{
  "hidden_size": 160,
  "num_key_value_heads": 2,
  "head_dim": 64,
  "intermediate_size": 320,
  "vocab_size": 5033,
  "rope_fraction": 0.5,
  "qk_norm": false,
  "bias": "none",
  "parallel_block": false,
  "init": "uniform",
  "init_std_o": 0.00883,
  "beta2": 0.99,
  "lr_head": 0.00888,
  "warmup_steps": 200,
  "doc_mask": true
}
Each number is 128 + 32 x the weight over its row's rms, rounded and kept within 0 to 255. Layers, rows and columns count from 0. Numbers have three digits each. The size before them is the row's rms in percent of the matrix's.

# gate: layer 5 MLP gate, 320x160, rms 0.073, rows 134-188, columns 80-159
# up: layer 5 MLP up, 320x160, rms 0.0724, rows 134-187, columns 80-159
# down: layer 5 MLP down (transposed), 320x160, rms 0.0683, rows 134-187, columns 80-159
gate134 087:074145100121105103144138091176149106130112130133192149075134105183115099119093139160079130171112088120123136160136175204125114063139122139130160075126062137099126062098140046106122151115086090059134128095148125156109168087132170125092128086
up134 095:120127147126143115162096131199103120194144143141101182137166103160150111144183134120133094126144103136115132149122141080092154150102134165109117122139140177152081103105102115096084051130146180170102071113139092126163169116147156127160171121
down134 091:118130077148122157160142126184085116113187143092165166123138180142213122132140153136134160079098150111134159158187146164127166173190077129126136142147130186139067127109093139137157123111160096140154120157128138128160096117069173106128118193
gate135 089:142105154215129211128089105169139108101181088163108156182113132090145116127110144137097101098154127117164126094099120071148104124096110170138125141119108173172164108099109107191138099176138082117138160149094152179111152107087128124148078071
up135 097:129116083061115111132150097110114107142191171108087162123163124137186126129058161133076058143088100157163117085132118151106131128112147159148165188086091116157094118123113103146101187139109179152083135047122102067129114078141123114068137166
down135 091:143164132106139084151062116156170118097118161112107130134115124131147140148129167097114129176121074115171125144127062135091161154123117126112104101199120116114106123123090160178135101116110126143066216116142139143113112154111110171164123106
gate136 097:119181104079134167108130130170160150147110174133119098156144139143116119115109103128131140126132142047089112101153161109118147101153158130152195108125100157129167095179131120164116125126090166174091118134134156090053163092133185148174098161
up136 096:095101085200111114146129134075160101118153187126111107137158154143162132094130157131162199167156116181101152092139070129124108086107095117130129138170141140159116110153103120079101093147184141157116128173125159121136158138137165142152054106
down136 094:177168142150148119107195167144167091116150124150164102144107116144109074078169174135132144122155181128151075090095102141145127084129136163141157113095139150194173137189085132133081094130110119094131155176145159115189113134086081096120142169
gate137 074:122153194114197139109106140152110168086131159131091085106180145149145086112098117173042161152133118147109134099115176099021110119084103123066141153169052047148200084088083155112184101152105074105126106141146123134156107149107134105156114120
up137 100:164120119153118087112156090186157099162123088191161140080131147138075089111178136142139104095107105095094140178080179173136149153111097170131214102077103139171115083080143150127126112126178099037159072139109121116118115145131134140103138164
down137 103:140126131122173109106139113161168110157076119124123116112134158144102117096152201137016112181114125153102192114128131135109133142073127149060143136067109135173114147080116142128109151094186121053192080155145101158122130122115105106173075175
gate138 113:102054138106128129165101101152119140101096082108150138112166104119139107072087111128054122096118101143138124136182143108073123149097143136145130139153169143181159125181194129140125187121150079102120091173118081164112090091099070086125102130
up138 101:154053114151143110079106147140111095145144152163135102204127154128123141098195128165108135128111140122244190096111145100169142108118138049168164129135164100110112159128091207109120146183153142160104138145180158114086142160117147151093093137
down138 106:062136138076175137076135124088129143154154140117118100071155117106115108128102125119140131138167129181084113126108086177122081151170149185122151146132072108188060115110154199202116107057145108135124064121164127149104146141132102187123135132
gate139 106:120125120153116121101136168135112133154136084153155069152115097128164112133104054103123180106148077137171169084105110148131137152083141106090201073145134157132094130139111111095152147157137034175137093109086140084136171176110182129092140157
up139 100:130099175159095116093101162119165164102114146047101116174113117149124100115126047095160126158123118109127123114096120150195110150123101087135144116131108122077108148114156125134153117191127124110208179122098122154100138135120140115143087141
down139 111:135093134156105128108148183126210120157114155128095110109104139175107129119130140115171165067092145142109100133191113112113100144099122124139115116121099130141151146046119093151127149160095132193109161078157128121108143085074185115093046105
gate140 095:113173121140104176124127141175145115138076141107118134091112144159176122165095195077089119051124127171150154094122089129172116154170154110106090110176142167122129121159155122130104184137105143116147108164158128081096135121152134077141100165
up140 091:091143112137152149130141114088079106134156136068130108133088152166103172087165115159154117113139092132175125108105039080111161100199142107167166101109113091102119099116154140062190090149124131116134161123154122125070068055106116118084108157
down140 095:130163152117181104164120158168105119205179112208100125144145098082138068131167094139161108206117069157166147128120171191149124114110156156093143090066152153141111154125128110155088128131140116171105126090142155153209173193177127157091137127
gate141 122:038106130070157137140145122153123143148130127144086139130128174088147078148100134107152115163153116111071108123125143144139057106103149134097109182085175120165170100183027112132147172183124087116138159133173051162101113149132158096121131141
up141 103:137151143126115103165159139139139163170138145146188161095107129127114091050119112189144152118129075100114118142152139105112126157126123128097127096142165095080089104155101084121150140138165172085107147090057173137123113129142150074131117112
down141 113:136140114123141095150150119183110115089153151138151110149095125111182087159132108104150106120144113155138105197081154135153086128098145112123047034064128122100145157190192164115139140108183149115133109144110142121118160109160154113103106130
gate142 099:135104106153122125126165120168135124174125197166136062118183153120131088177139216092147088120113143160073136111049166104106164127067083106121150134128114136148155155144091092096173124175132148130163123124122119111134187160164087131165117129
up142 099:091136153171121108163169157163118078142128105140138158110116146140087129160103072107149197085150108179095193176093081158180082103133176173080147163118144153132169191175141132160127142135134133041111111106126101124089147080160120121112121145
down142 102:148118078114129109177101145183147132123150099119140142156127070129142123132140114126161115102145154100098144129040092113122112139172115082115168110162171169140184122161155107156018143124090207066139134151141068059198095092101116130088180095
gate143 102:155147057186122189138108140092145138110117122102109078077120142094144096053118147122125163162102121083120134132155138099135089106170071118085096146128164155189104115072093133158142098149103126085157144092121138171144117046115136136148145107
up143 099:058173118120168116087154140113101118138178111149130123145117173150111123187088124167165160129101148158111164106088160070113160120145131157143126148065115122138133100074092152135163110161098109177173148127135097102087161145051116156165082121
down143 099:087120183092134160128149133080182124102143105172059100137105090172094168134167107051129110049133167127165116147137097194105141072207142145097170106113098105165119155076106135161114142124102184111125217091112125112122141167153125072134098119
gate144 104:163124122089135203113189096103119148150123145163176135065099114127119138164110122086186166063121080131158145157136130097139139117052109124113165110118121060111072176082149106084080110123122098167095153098135125115138136146115112157173127096
up144 105:185163134118166111136189118119134153142187181121197115144121138133110159127098138124133118113147096116134165168145142088191199029130109176118125102120123109074110133153116081096101149092076143126116145129144127079133131080113148086188111160
down144 098:097132097136107123168073128146139176056080107124202161131108121070097092122127144050139134121131139163147118092179094130126205096146144136109110067142116096123127178110123145131191134133115113099108084103139168069153137140135165071134118090
gate145 095:178075146162090144141127089130098137115095106131140139163173101090107178136062140114161104108155125132151167108146118126222050102085112126041152152151142140145136112117171137145109090148106125070167098096139113175149162122088087156149143137
up145 101:132095165150090170185082100150138155105120058086172112182108155136120097093119146157137141155131226140129115190134102102143065130142166101114192062163148128078114166160116162133164139133093141202111158108125127142134108147169154115147131114
down145 096:088081114142087194134123153134112144167093094090147132118084138104150099131155161195139126105177121156151107064130069150074210136186110135115114102148134162134110127176087116124175116157079111135134104120138136130089102123185152115111091152
gate146 109:099081116116085058168152102116152129135145081100057148177082133196180127118095120097128118136164092077111143101084161145170155145087136183081147154101098136080100125115071128125154116122139078094161125151145125157171201102151069135120073113
up146 106:101197071106200076113121111100157055143102102162199127101136131121130134103193111149148183141110092129112178124156166150093159085139117162109099113131082099159127140109080189150187152123113145131123122181111100132180111192078175110191172133
down146 111:127152070125117057140126173112145149143065125118120076072137118185179131151107136130136199139166095160118107104079113139140157128129144107119080062141158114174129142168127186179129134127162148126134113067156157128172151090102123132088109147
gate147 088:144182141125141110128141211142151176173120149180119167150118121213166117111111111110084121093160082169106175126104117114141080103118154157070096129120105103055157150135119162119116116140106138136158153062098189112107141118189107112081153100
up147 095:110106104155114085132121105154081118160093096166086141151134113164061100149129155119208112202159130147189164172189190129119157136118195109125144154108143161174138138119135181084080139140125131187106099140168089178146184075153181132107163069
down147 091:163158175145139087129149079092101093121094150143098111117099112197098116154159126092116083143113119118138162120179107116156123106123148132073129136111143115104130153124077163167071172116113127163073125075118140139112228119156127038144138145
gate148 096:193147087169158179127139147145093127160137096074124147149122133129128155119127126166188161134132082131063161104165157178145149058103126161145109064140152168134091173094158138114157107129156154098176154115187158179100151111135130187157095186
up148 097:156107121098174107137136128117088115159120138073088055138098146134099174129111101150147146178098117152210153149123135118112112093122078099189156138122133073101151185170156117154191082187107174114122095166125102141111138150160128064151156126
down148 095:172127090122121121177099110104156127153130136123179117197076141119113158100180175147089102147084134117085143150118157144128105171110155148091115093221123141163154180126052139147124100173123105089096090163056152153144055151094106128091175178
gate149 099:156099094162111137151144101135163107135166168127024148120128153187109133174169162108080134105141131123138120110117112178140097110050124175185147068156150126206166114118110118125164175158136163142115096144135130148168162125137111103103114155
up149 099:133111054102104108146144119135077103168043092167123124106136104178099143107135139121121078167164108088147162097188126178119146119121092148102122116111139087130132144151072114073105066106105081114129150076119176126122090202171093171133103152
down149 101:166152155098159143162084210158162177122163165059150104109077135132137152057128096145132151146121190087178088158111104100156117100142188203111090152085118120127101085153154135072101126112068057142168168155177138175094120092126142124136141157
gate150 103:112117158148162132140080088140090098109112108128133109153149195125141125180154125168078156115147182215161151072125159113123178118176098137132133159122108166130169120159130169181086150150103117144126089141155152121084094150089189104115061188
up150 100:097115154095099184090104067114161110109146112127130073101157061119105161137088144126111131091123132168105147093130141099076130164171147131124148144101062197133136110183130133145140231136079124169152126173134135141134118195163124098106116096
down150 106:124081114175127129145135078130116163094199111139198113123174176142177101122086125134116174093109114062150110140056151143073149172153130084096102086110102135179087156120130144174119195125113134137117116096107132142097104167117131111138143135
gate151 116:107165094104083132116135155139214136146120102102120101163178126148117141147122156160077150133138081128147118124154141145129108037106104152080132128106117088138130113086112175120141114168135104136184105097096150153091082103137125184101069149
up151 106:107137156129179149157113097107143167107148155119120183098102153118049109121098076132132156101055119100117087142073168132152094118122142120212128089116169119149121139099108128085113198138125143096094128139170188183131081186147147167163079141
down151 103:092099147122149112097148139136125125172158177166169138060147131110117137179116150145157136138095129118151095201136146110117152118065091109120167063162180126125147137151182127111116134148112145174127102127168117105165122182148113070113139202
gate152 098:123133117158099117103133149117066106182120104143173127054115101155172132138148141151139169127128138081148119093083121067099139139099097106124091134125165158097125097124093182084128199150113153135118131149115083104164069154163152119125172083
up152 099:143054147119070131099176134127114182097086165105228083104149082100160064146072143127114100143192132164141121118113129132099139130109156157127092091136138085170133192092145105165076145147113127159146102106131114113162099070128154116104149113
down152 101:121094125151087131098165110160134116179118158130123178090154087091123156162092137108155118127121132173136129092117121124142160119109094120144076098117102180151176107117139130133162151124095090108133138117188107135150156118080120178088153203
gate153 108:094130118121168117181153090149090157155088227137112077159119149111148141084192073126107090132172141154142125154140149104091086086163106145182136146138150126137138138123151173106079145135118107068153120109093111111111115102149128062119130150
up153 103:168170140114121127181104118124158121092149151143160131120109155161159085122172113125121083093135149066199136180114154164115148090157091126157153073137147147194085177100186052133128076158114117137122089150145141146103052123104201138152148167
down153 108:152162154092107190130123127113158097137117138092182056107115110150118072111094150107124143157125154102138102142049136163144153186138101121123145130138144154158130094129147108107088076110159150084156093157208144147105166079091173173115164171
gate154 105:156116080135163090139173127137168154171140132137109149147141112158137209147173118100151109154131131069148171127156135122088135073122150159103129130086101117171066103111156108139122080116089133121163126113143081124106137198140161092155055143
up154 105:175044200159130178134129130179177133129155060091155176166136121101140157121104135136115090114100124161111114089111140145126098142115088157113080143130081158121137116110136086133108075108088108150096094121086196089084118108144133150088169146
down154 102:155117092109133194117100095146172134104160130203114086155152085062125165094158122106175130127103073098141128161117146080132108119177128147127112090102089069119180183147091072244114129116118190163098115113148153156145145113077153135120090105
gate155 099:162180148099137109112120181159043106128061086144153099125211066103178158124179083145165056067083158127128170116101123117104182178128110135145165150150133166073170107127066117118142090088139053134155142129081092128137101130150103116126138158
up155 100:113179152135111156122132152180136135139110096150100152073185153066124118091094104130176208152123162171108126169131160066105100116098191159103174112148146194094119120122099110104068158071081127118128137100102113109157094118154131090158134122
down155 098:193121170135151119186148160169035124161115126140079103128188087086145107101185103187171090050114138138148120095134159148057143138079149130117136133179179173076112125151121061101147117125109143146138110075140097120152145078134071179114132142
gate156 075:163146090147167090077110146124120083141143077139121159132140129160171142128106098220139057129123114145101117178083096132149141125105121081093153134182146235099110063133139136130101129086117120092090124143137099114139090153126090115079160083
up156 086:150136128128132121135150084093129117139094072070134130126154165129105157084101164171164007047071100108122092107138186131116094078105156122157066108132121198136115110091152087168159142107129101094087124135137121158105126128132145142167068152
down156 093:093124135119128142178094120106130176137103152179102094131113084096113088133172075036138221130178115104158175121176102105152126126203116160152143143101093061129093155135116125088082100158140149163169147106128165129102117107113149105154163164
gate157 101:133104118148117173159176124148134126103139083142128143156153129149053089177148171142117123155135084094200139138145184128192126092098150104135165066067139112086127102136123154124170120163078147105130162118050115118170113095080080092157153159
up157 093:101114204148110147098132161170159117108137129191139112117147159108103225037116145156116134117158159152129063154128133128135121166181129081108144138076076154089157091119076131156131129150138109120117085182136140159170138101097171104158143090
down157 101:131101143149176138167095125180132085120130092149129153123140162136152084137136149121093136183136103181159121120119157150151159141125113118103117144113083142059123092111137140034144094128201121138127068151076136128086122158165086098122160082
gate158 105:122129114123064127177151106152119068168181115123120140205141199111137179112132128156101197099112134097122162061171119127140098170103049171101131092203073121146118133176114136125170148144159124121157117131121105111175152139182074079102104101
up158 099:140108159158144119107138146150159188148093101168121134151141154116161156151126158108111182083104110187074088164111109128099018138142129135126098108224115116157129082081153090096094162150112054092148124149118099107120149151091112109139138119
down158 102:165157124168089115075127141080208070129141124118123151171097163111122120120188135230127128156128135150064129109136101178162093179123114164136120140123107125132129173210114113106182166174146144154101137124122112141119135184165097078134136102
gate159 095:173110154088146132122124144120091082187112148109110156150030122088113110136156152132130153109082106165116143181155110119145140122162153140096121049082150064120155138104128070122106152179092170136130094103106084165113119091147200161125164050
up159 096:123092187106137157110140113133122147136148087095132071122152094127170175088080146168128165148156094132109145087121098158128172128103146099122189162104145153087071104096100134142116152128192121112115185136165150180150057154091102193115091156
down159 099:125099146161155154089110053097131143176110115154170100144180121097150195149149182161095087163137166122120155121123135116169155110088112195154120182136136142132131143087089162171145095080095145165123149116086147165131081172148070151113123138
gate160 095:093080090094235137144100106147135108128117112131222128122148062085146130183156131111125175129166110076120183111176120141155129177105121102142102110118159176163132094133160151093083139162112156100122182105109149181210119127112141116104093122
up160 097:104152144147145174138131174165159116162070195091088085166096085056143071139129124081129158082117155129078118096145144096122150155132152091163113109157164087151094147036146152165130180136140207065098129138130124126140082104136094114130141131
down160 098:176116145088167108110079191141112145150116128168068062200121072068125086117141183184127141154129138130052142123075143154078101134110088146131154123122155128087073102121112118151136105170137184112130116111102142160146127102143124107141120144
gate161 089:134112077119065131088119129127136136121077091064174122110192099107143170129149082103192128117110110109108125108136164076119061134079141130133110146130097185135112138122166102143044097171146112135127126113107070077129165114134166149181148115
up161 096:148105135148195142128124149127127090088191182192077120182132135105144116155114132104089142150073126098143149141119114078151103148099115141153156086130139127139118134152119154195165055124157215128141150150195125182178127070176148111181165133
down161 088:182151195088118125154115134157111106117185101165115136084096146138073118073154094161092147103096115185127158131131159099112115182071129099126126111163155119106113120129121135139116110154138122166120132111123163101133174137166146155121130151
gate162 111:136118154108164176111121194141127162136144097187165134120211079115109139080050131096152098170093113111115106163135146151161156106154104181093101119039131126137175112108183130117144144102123119149173130116113083125123102118155142088083101128
up162 110:150167151187140100103092101108125164121133151151156103087104083092127098122059158170152140194084073118163087155117175114169141126099127169130130171103101128044174172064174179154173201146111148167146140156136108154112086106133155192117113100
down162 109:161113139121161147136132095136058097166098091174102179120155142093110151076122111159115103110149190177095152120166138166112127104140157117193124176109116110094139102123154208083144164099168178122193085099105093167145150186155065124152134129
gate163 091:142124124087102152090092101127104135132156091140117164090122133134105138173086123130160141130173158140140126161138143160079142139085100156067186096169135143137161167109121096138070144101094122109085087081141126126126160163170094108108128099
up163 094:115108139108188126092155119117089127104154187157150113156150134145108117139169076114117110211130106181128152202148096130152135127106037141195140144137087129104075116132102091123159150112144163115154126131152105059152160109107117176117138124
down163 081:108106125116073141131144139112087116091166110153108115132162112115079154118096084060161101086130112135144131167114192101097188161081153139144086107113119062140166158114140141138075145108087084154147100081132101132143215118176164141080075099
gate164 100:129139102161154130140099167091148110111140172121134126113118149119160112127134072057066163121182136141103096131126074144204117184125150148147110101140120163137085176152133153148146110133136109092153165135123099112134128188038138140150105084
up164 102:060148167103060091136132126058122108129197131086103102159121093141170127132156178135144165121130137170142142097151092146138137134065130141134182070090136164131133106186153141134093131143103162140123160125095137097144141172131117157172108068
down164 106:130162193141125142193150080008096128063141111160154097089157139108167145136093128140133074167096128113173119105178162172093110142141159050132104115132116119088094105138169198115123113151174122105124076079166119133146153140109153129156177098
gate165 112:137130094075138171122111150126156143176116094128126187084190156156136167130107114161132073035127088155080196129096117119156138152125153141097113099156148116140147137096122114152096113106171138110150160149109140137112105171156169105110100158
up165 101:112125110170096100117161184193138173112184144186078126148161108087099104104114055102140131134112113091170167139066138125137094075135172125098079152099099126102142114061150149107102137091125085139134132167124141159098116171115106150155131095
down165 104:112143116145149109148124091142126124137055089143129114161166147108157133170077105103103092133177124126156111107081142063080148185137159137118172162124153130170131089077074139190145074078158103174143169169133073129116148133123126144124140094
gate166 092:173094098146146166110183138150068143174115107161152136122126129111142107137127140148128114097172156123127167149168114096181141164152147063150092089132105149111149181122128064173112124100118121148141207134132138100098170101205093133092180129
up166 096:074141131112178066199126149113134164138100136087099143116150198048083117161108185127113159107114143122108108196098144221077102123119155201120157125150127176135142106125168145139125092133106181184081117143167132156090101116146120164120151215
down166 102:062109128081111081101088131167171158156161131157150095099131150120141107161107151188134141139113093162174183135165159143158150063147136207147082147115197184121082096191080142138155166104107098163089157132119147098146088163120162124137102124
gate167 109:114066158160079155150141090168117139157122143174145135052102123180094078103107157154140132154124136154111124141122106108143106160119158120072156078076138093128163137137186116119131142115148128169102053157139103137089164061129085084166105101
up167 103:116125160171174135106168120149116135083108119109120149124056135151098107109071106128137160118125085141132073160124115137079116188103128161144110159120109164123232164176177204090120136120131097119148094248150163151148138111150119082172102139
down167 105:090136120146118086168094064163061144095108092153060134131124099187117106093089070057116100140128088162120086120090112169077125121138150113101107137136138166140133109133203119141105159099181126173105106206116119125084172094211115128193117114
gate168 104:147100136153181157088112079180140132095115112093126111138149152132135168114138104089167127130143142155102129154021115162105127111111134100102147147121152105147091213143075112090123127092112123108135092193126099168096127174116204108163122185
up168 103:083123092097132043100131126085099112118135070107114107166065148133125125056137134114125099138099108103130126144161100087145199146105145114113120150156131170139148134095126139166162117193158148174129152076151095159186147152152132119092184100
down168 093:118171080171119148157110132113141125123132130122156087141119114144084140125158166130116131142130098125117165120066090124100116106164155082112106076128160143179152123125113166094096097169129063093138135102213144125144103229154116054170130165
gate169 091:127122135111087056111091079144135147163184132092165130141068102099161145147148118129104122120201095131223103053149137125145181157089119141072139205171099093113126056137187130128199149115083132148151105132144093149103131152113120127075142146
up169 100:096129124119124123107156057140124064114166126194133151146150077119163163136130132096099157122152135162111152102140112098192143105120136064093114107134151172130089158120172117131125091157174156150158124088106144150149103198153093125120089166
down169 097:081147060051176133101136111138129147167120118163145148093139127122206152136118168144100155178139108157164099150115134092080094108133167162119169080143143106111119146140158115096062130108129133120058123162126158096152103154108133187092154175
gate170 089:093145094094127151146103108097152143126196071087135179152098079073167125131135170161104144157122128118177097133116109110081146104184138145125114133117115114129108163098205150118129159125131124161111068179110115122087129092099155104112099161
up170 090:105171186018128123171091126087056097166168111138091171134125101136115163110127140118112127095155110124161135130170114150152096156092110129123131143089156098119054154097140146123135120090144107110114121174072141141103151149090117182101123107
down170 078:117077126152142110100093148122154100172093095112144145100120090079088129111124103136113191133119178124060137109113154102104114099114088114138152121193109148141128132156121137077170104089071141176165121154117088096102112118086109152127197153
gate171 110:107135131091076092134151167104139116176123090121156109146066148133116090143148118092110159045112148104134123151139135136147178156229159102120128106104061130127192095132172119143074082102125130117153170096070109175058130138117135124115079147
up171 104:148113114093155175135124165165163119118177096174140111119074118116149154127156142135070131156163174066152148121135069114142131135121146161127164106109155193125062065093082117139096107177157143103161085166132079117125152187136085105164088139
down171 106:075083081160165072114074109092107143147135129160124109117157123133164170075133144143134106167086125165163142104140145166135110069136141149147150191156136139099152128142105156134088119200130179125110171131152055106166105219120072079142148157
gate172 064:138140140162119134135108126204178158165127103120099130128147116119111148177154164110081097168120109094133144117202133172092165153093158129102150097056123137137205080148127142130132136138165135123109096141103130166145149129176114077077096058
up172 084:153148123155159093144178158103150127175143137148118142051088152164124092185123163109103186151108101123139163140140109096116068108123139065112157162181094165125118125071114129132127181148115065106169140138155127142084109090105125151110112172
down172 108:146143185135117096103136118117169135186104186142077126104130099140098129214182177085068113175143062124140145098193131115120102159062132132050174121133092131127120126103126161128126120128140063105170115138128155176117123135117143111120132097
gate173 109:129136100108135190121150114158132187226157140093104142166114149120127103126155120108070127111108096165119182094134156058127118140113067131126135138086109126109113198144176108153141160081203101120154134139100123144107108117131140061162109138
up173 108:138131122067176107128219153054170088127126134146121113126141144130202121155129054147111137133127122097109128051131138154126063153170076100105126150121069154128129028162116159108134108189108141145069137106079118165097173101160141106133136127
down173 109:138129121106105060112132066166115170137144104171147093150157148110085144086113156127179178123099119143097125103107091116101127104079130152153115129137133068117079082117156089114156134123119156076111128113113137075167066167152145115098107140
gate174 106:079123106130156119140179129127116088130157149194123162060070182142077120110183116126108176108115127161094174128144104101166097128179127065137109101127116177096138183117088101151081146131122100202136079148132069132159129138170127162125110121
up174 102:145149111107132116117114133113132114140052162208124145088119124152075125131159141177160108067112130127106137110094082086124125192069160040084136137111202142102161106150138112143120226127150145209148110117135128071116116123163111080112161124
down174 112:118108129037125106132097139060116142069109102155155158124123172194060137126171105117057120110135120112102137153149139054168090132103120067130130130099129120089091211130128104166122134120151126121063109153119121108097106145205103119141138093
gate175 096:123168145149122141127184130143126122129159154124105127179139066096126189111015073134099194114150118095055138142128122108150144105108133089085146129129119152150084146119163140120102074113160200152118089102183128108113133179133187144098127105
up175 089:070133113111135135101178133110132105143092136142081108093113136094189111090112113139138155127124100133165162117150132059093110173091136127084113152114105080169157119161174078132172167151089124152083129077165097157133068137125234107106133134
down175 088:065036083152154142140101147135172100176183143119175162105125148101104145109109178196105162127115163146141136108082143123150106142124164141146173117143115112104163127113139158083174050135125147098175128128196111157137125122043114093108180117
gate176 097:140121068145155168161104029175156150135111134148122110142149124134120101107144089168126129137092135132142121068142144108111125170154183093133103131116122122194106121151128135114058165164122104100099150140123134080092121129207188172171121105
up176 093:112185071132171125157181135143081105171162114109107104144124129112156098158136098128122148174129150068125163092120169075141166163154103090090167137093173137071142186111139107134101128150156139149135161072091104133112141107096146087179149139
down176 094:123127047112152152106168154113091134157100186144175163096191133075122032099113156119116109078185150114134134142163116162130098128115098182127096158060163135124148078125108141111132128136138132104110118118136124104077135118123123191102129161
gate177 099:087101081108101161127148107178133163099145160167134098089188099092122145168171143132134128139124080112112159091152124147110141136139159109081162142156140122177175146106093122148116140144169116100077111084066132164080092131091061096095096141
up177 101:150136198148104144153086108159142176138119185146094126082116175128165130170043199163152135123061109119178124132069119128130093143098119121112066080160160067134144151171111136115119166108158134153146104106140116151129100099104116157093172136
down177 099:130131190111131095125138148168119102128155165120155124107097115149134138122170129114175142095110187095191051099129159151150121159132106212135111093108112144125150179169124108086116177136166152124108193079179164074176154166145192146100143102
gate178 115:096096072146107052104174109169122129127168125112148105151154121112143154124137113106116119141103047107122131068147134166159130121093192132148176057133116074110112115146088070106092158155117106062137122089130143213141101144139164116140118093
up178 110:114218089136149143183132082115159111170081124180188139163154134173152163104145152084081132105141154121168144045110125070152111120141118174121119184110139143143142092155107185115090163123120098113074108162143092114129169123194100125081124079
down178 103:161195078144082122105119119104149101152163124104106161128160155137113143099127118123113146161138105148115114182128157133151084087093146179103138215056112117116140063155120141062156138122110107143095161097112068139132171064145120119098109116
gate179 101:089176121088168131173111104113142141153106113054149104099111121148166108164122159066128153075158134197113146096170076074122069057092126136135135097152179149091092128138109132201154182153114050177124125107158108141083140096135140057102140117
up179 099:141093093124213136108197082105135110196121076143176103096163120112092148111083139075191192093148110161098124082094124057087117155146158132127122169170074108101110079096108178099200101106190136062090156151141109145080100147094110131174108127
down179 105:154097059124125099142162131134177147143133105149104140099134104087133139104133108149168178141114130153070198111076065115158122153141159129136108191120118111144106151115073136109104182113134172140163119144135140079143122152171118153151140164
gate180 099:119097157165106079059207110115131145095134110118161139154137209098182084102104159138132135058127100075129176137114109140073124160069151147125119164117151156152098133121154171181123158122079130116149083151152120118129093099124119085109124118
up180 098:099103111139097080156087170121092156122108136180175063165068155177110092081088123116092202107119081143145091086189117152120112110132111109096127120123142151135067100088122118198157121142114143124145168119172126126107115067168127062148147143
down180 098:083122157124103204127122154108127171132131098116142075102113167150070166157101198117161142091168138112113139158153134192161134128108079177156132154135067150087089185132155119153113067076110173163103148114102096098132171039134130099131139109
gate181 101:124147089149092190151174126098122126141143176050109140139098175082127152126099117112184098098085095120189154121116174159156111168123138135145121140081129113086106132061138124153067139060118126110172138105141154104137104149112069136115048151
up181 104:133106136109110198153157167113121152119144126138114119165180122133074135089103160136135088151122174180187166150037112149140199101152155098127137177116177097176138132101131075088186084105080137068115123083110182180090092112102129123169135225
down181 100:152117179123142139072115133118129082118129193114144132047141135144164130111075130151119111175118106148073165100136077132155110166144105132130128067127070102162128140169152243089095197129157117098079089104125176122129164143141124117113162093
gate182 101:127139142120111104183135143147126167143116192112104154160079165102110104135133122076164124168161098060141188123143128113163104108102183114085115154138141147064154105132146096075144176090150099127162102123044137114088128183138106165125097148
up182 104:166092106119147142096122155121139096115147142139059140163091131117139103085076160148144075132140106063091160099107096110160146137105110150099114128100090089092128042123147092127132149110107090198129116150145166049060141184157087146156127121
down182 101:135081082146118125156106076149086137202157160177131128120104138148119186085140127099098108185094101153116161166141188104120121159082156170152117166156139162133136138146099178159121081142134144113119145145113189122167144195124111138116131050
gate183 094:068119122131086104143114147153192080159137090138142093158145099127185196140131213171097151132142083135134123147143103180129147133147130120171101140152126139158138110138100156162082125191140118100126137124187125160101116198100176150122153087
up183 099:095115131149117139159124125139168170097139126191163172181114111118122157166103164108084171139189076159129085162145112148084145122149115167155158077156170172141178138126099135110137132147103123094116136189112091211112060124105117127097101104
down183 103:156119117097185122074174094109143117142097080059141128167105150081131105120136135130149116119136104124116089106122122125168178182157100099093110124167132098055106030138171085145135134114106190166123167159078139150106184171138113160115173075
gate184 116:119134151137094107084116096114187102170130139129101131113126096124134182170120143139133118174112139177145119155128148175157165107121115107174152073038104098071141193135141121137188133090152126123174144105125104090178063200160099107139157110
up184 108:080140138135168139080101132066144132164078103162056076067147076155158153201133108137145179179078144160122130098192139155127155132180152108137141069108150171149195186152128092110102157114177151105124133170091112099116132132144163140119137134
down184 103:147180108074149131144143092150129095167137083155114202184119143096092114090126147134069135158125124126104113107070130134079108122119112162076102203079152123189115085147125196149143118085090106116121135066031096137133103094104121110143169140
gate185 103:121166111138141174130164161090116046145103100137131142105165099081122088186147154133020132167099112169125140126166133142089117191101109148120129170141123121123176136151137101191124138113112112097135114116207112114137146123174101167125222100
up185 105:150140114124166144139125092129090127095107158134156091138053167163154167186070180142153153116088114175134132078151133115122112155113160143198134133170184088143191136139118161098108141139120166083078116150109104126124221133146173116097146129
down185 105:080165162157119177212120173113126155116145176127093105098137056146082113122107141123180164063127155129135072094156171131089116175114187090119117133142091105167180040060143134141187117144092121138073127117097089105113117150108158107142158128
gate186 104:134112155167154094148120148155122124154090193104121167123141156092117115146115100096132137107113073121149168193134169126066114137111108113131159157083177205131091144136109122015154127129153103152201095113180084103175156128137159106070098182
up186 104:086135118106110129107150160086137156155184130152141110108151162128117120182096139165118099103160073162118155148145095136095167056100095122163167141182125121083125087125138150087153172161155065099133159071132049107142135140104071131144150114
down186 107:103128141191118119189111107196078077125114112098136119113126090108110111127114115144165144103043146116109119172139156172091127092116131074149084103187160076132086136096114072155132150103106131100144091096174173106121139141145148119059167085
gate187 099:169148052101161084143153107144125120106099162165119154114157102127170060154134201110132092102086138144159113137129108081092132101125136090181146111115146124108072132122166097150073096177124149152133056115169085040123096086123121112151105149
up187 101:149099055141127114188108101148121215115105109089160184167111167091146082146163138097092151123151119125168116056150143141090125133160186128216197120118127109116098124131162132112117105157136072123147152104144069089102124138128088179118057117
down187 101:171164150125149152198141131093132130140087114144128141113044170141115088082141115114149104117177149119132107115118101110155170115101156129158152174064132151095108165128141168076154129112164158124112140159093193108101128141133050086135078108
gate188 106:078101162111118126118106082096123139095150044095109135161090099108140114104187135176087121117113117155125114187182170094129110142086120103079141140084043166139115150101103158115144159154111138072139156108136124116081136141118071113160123160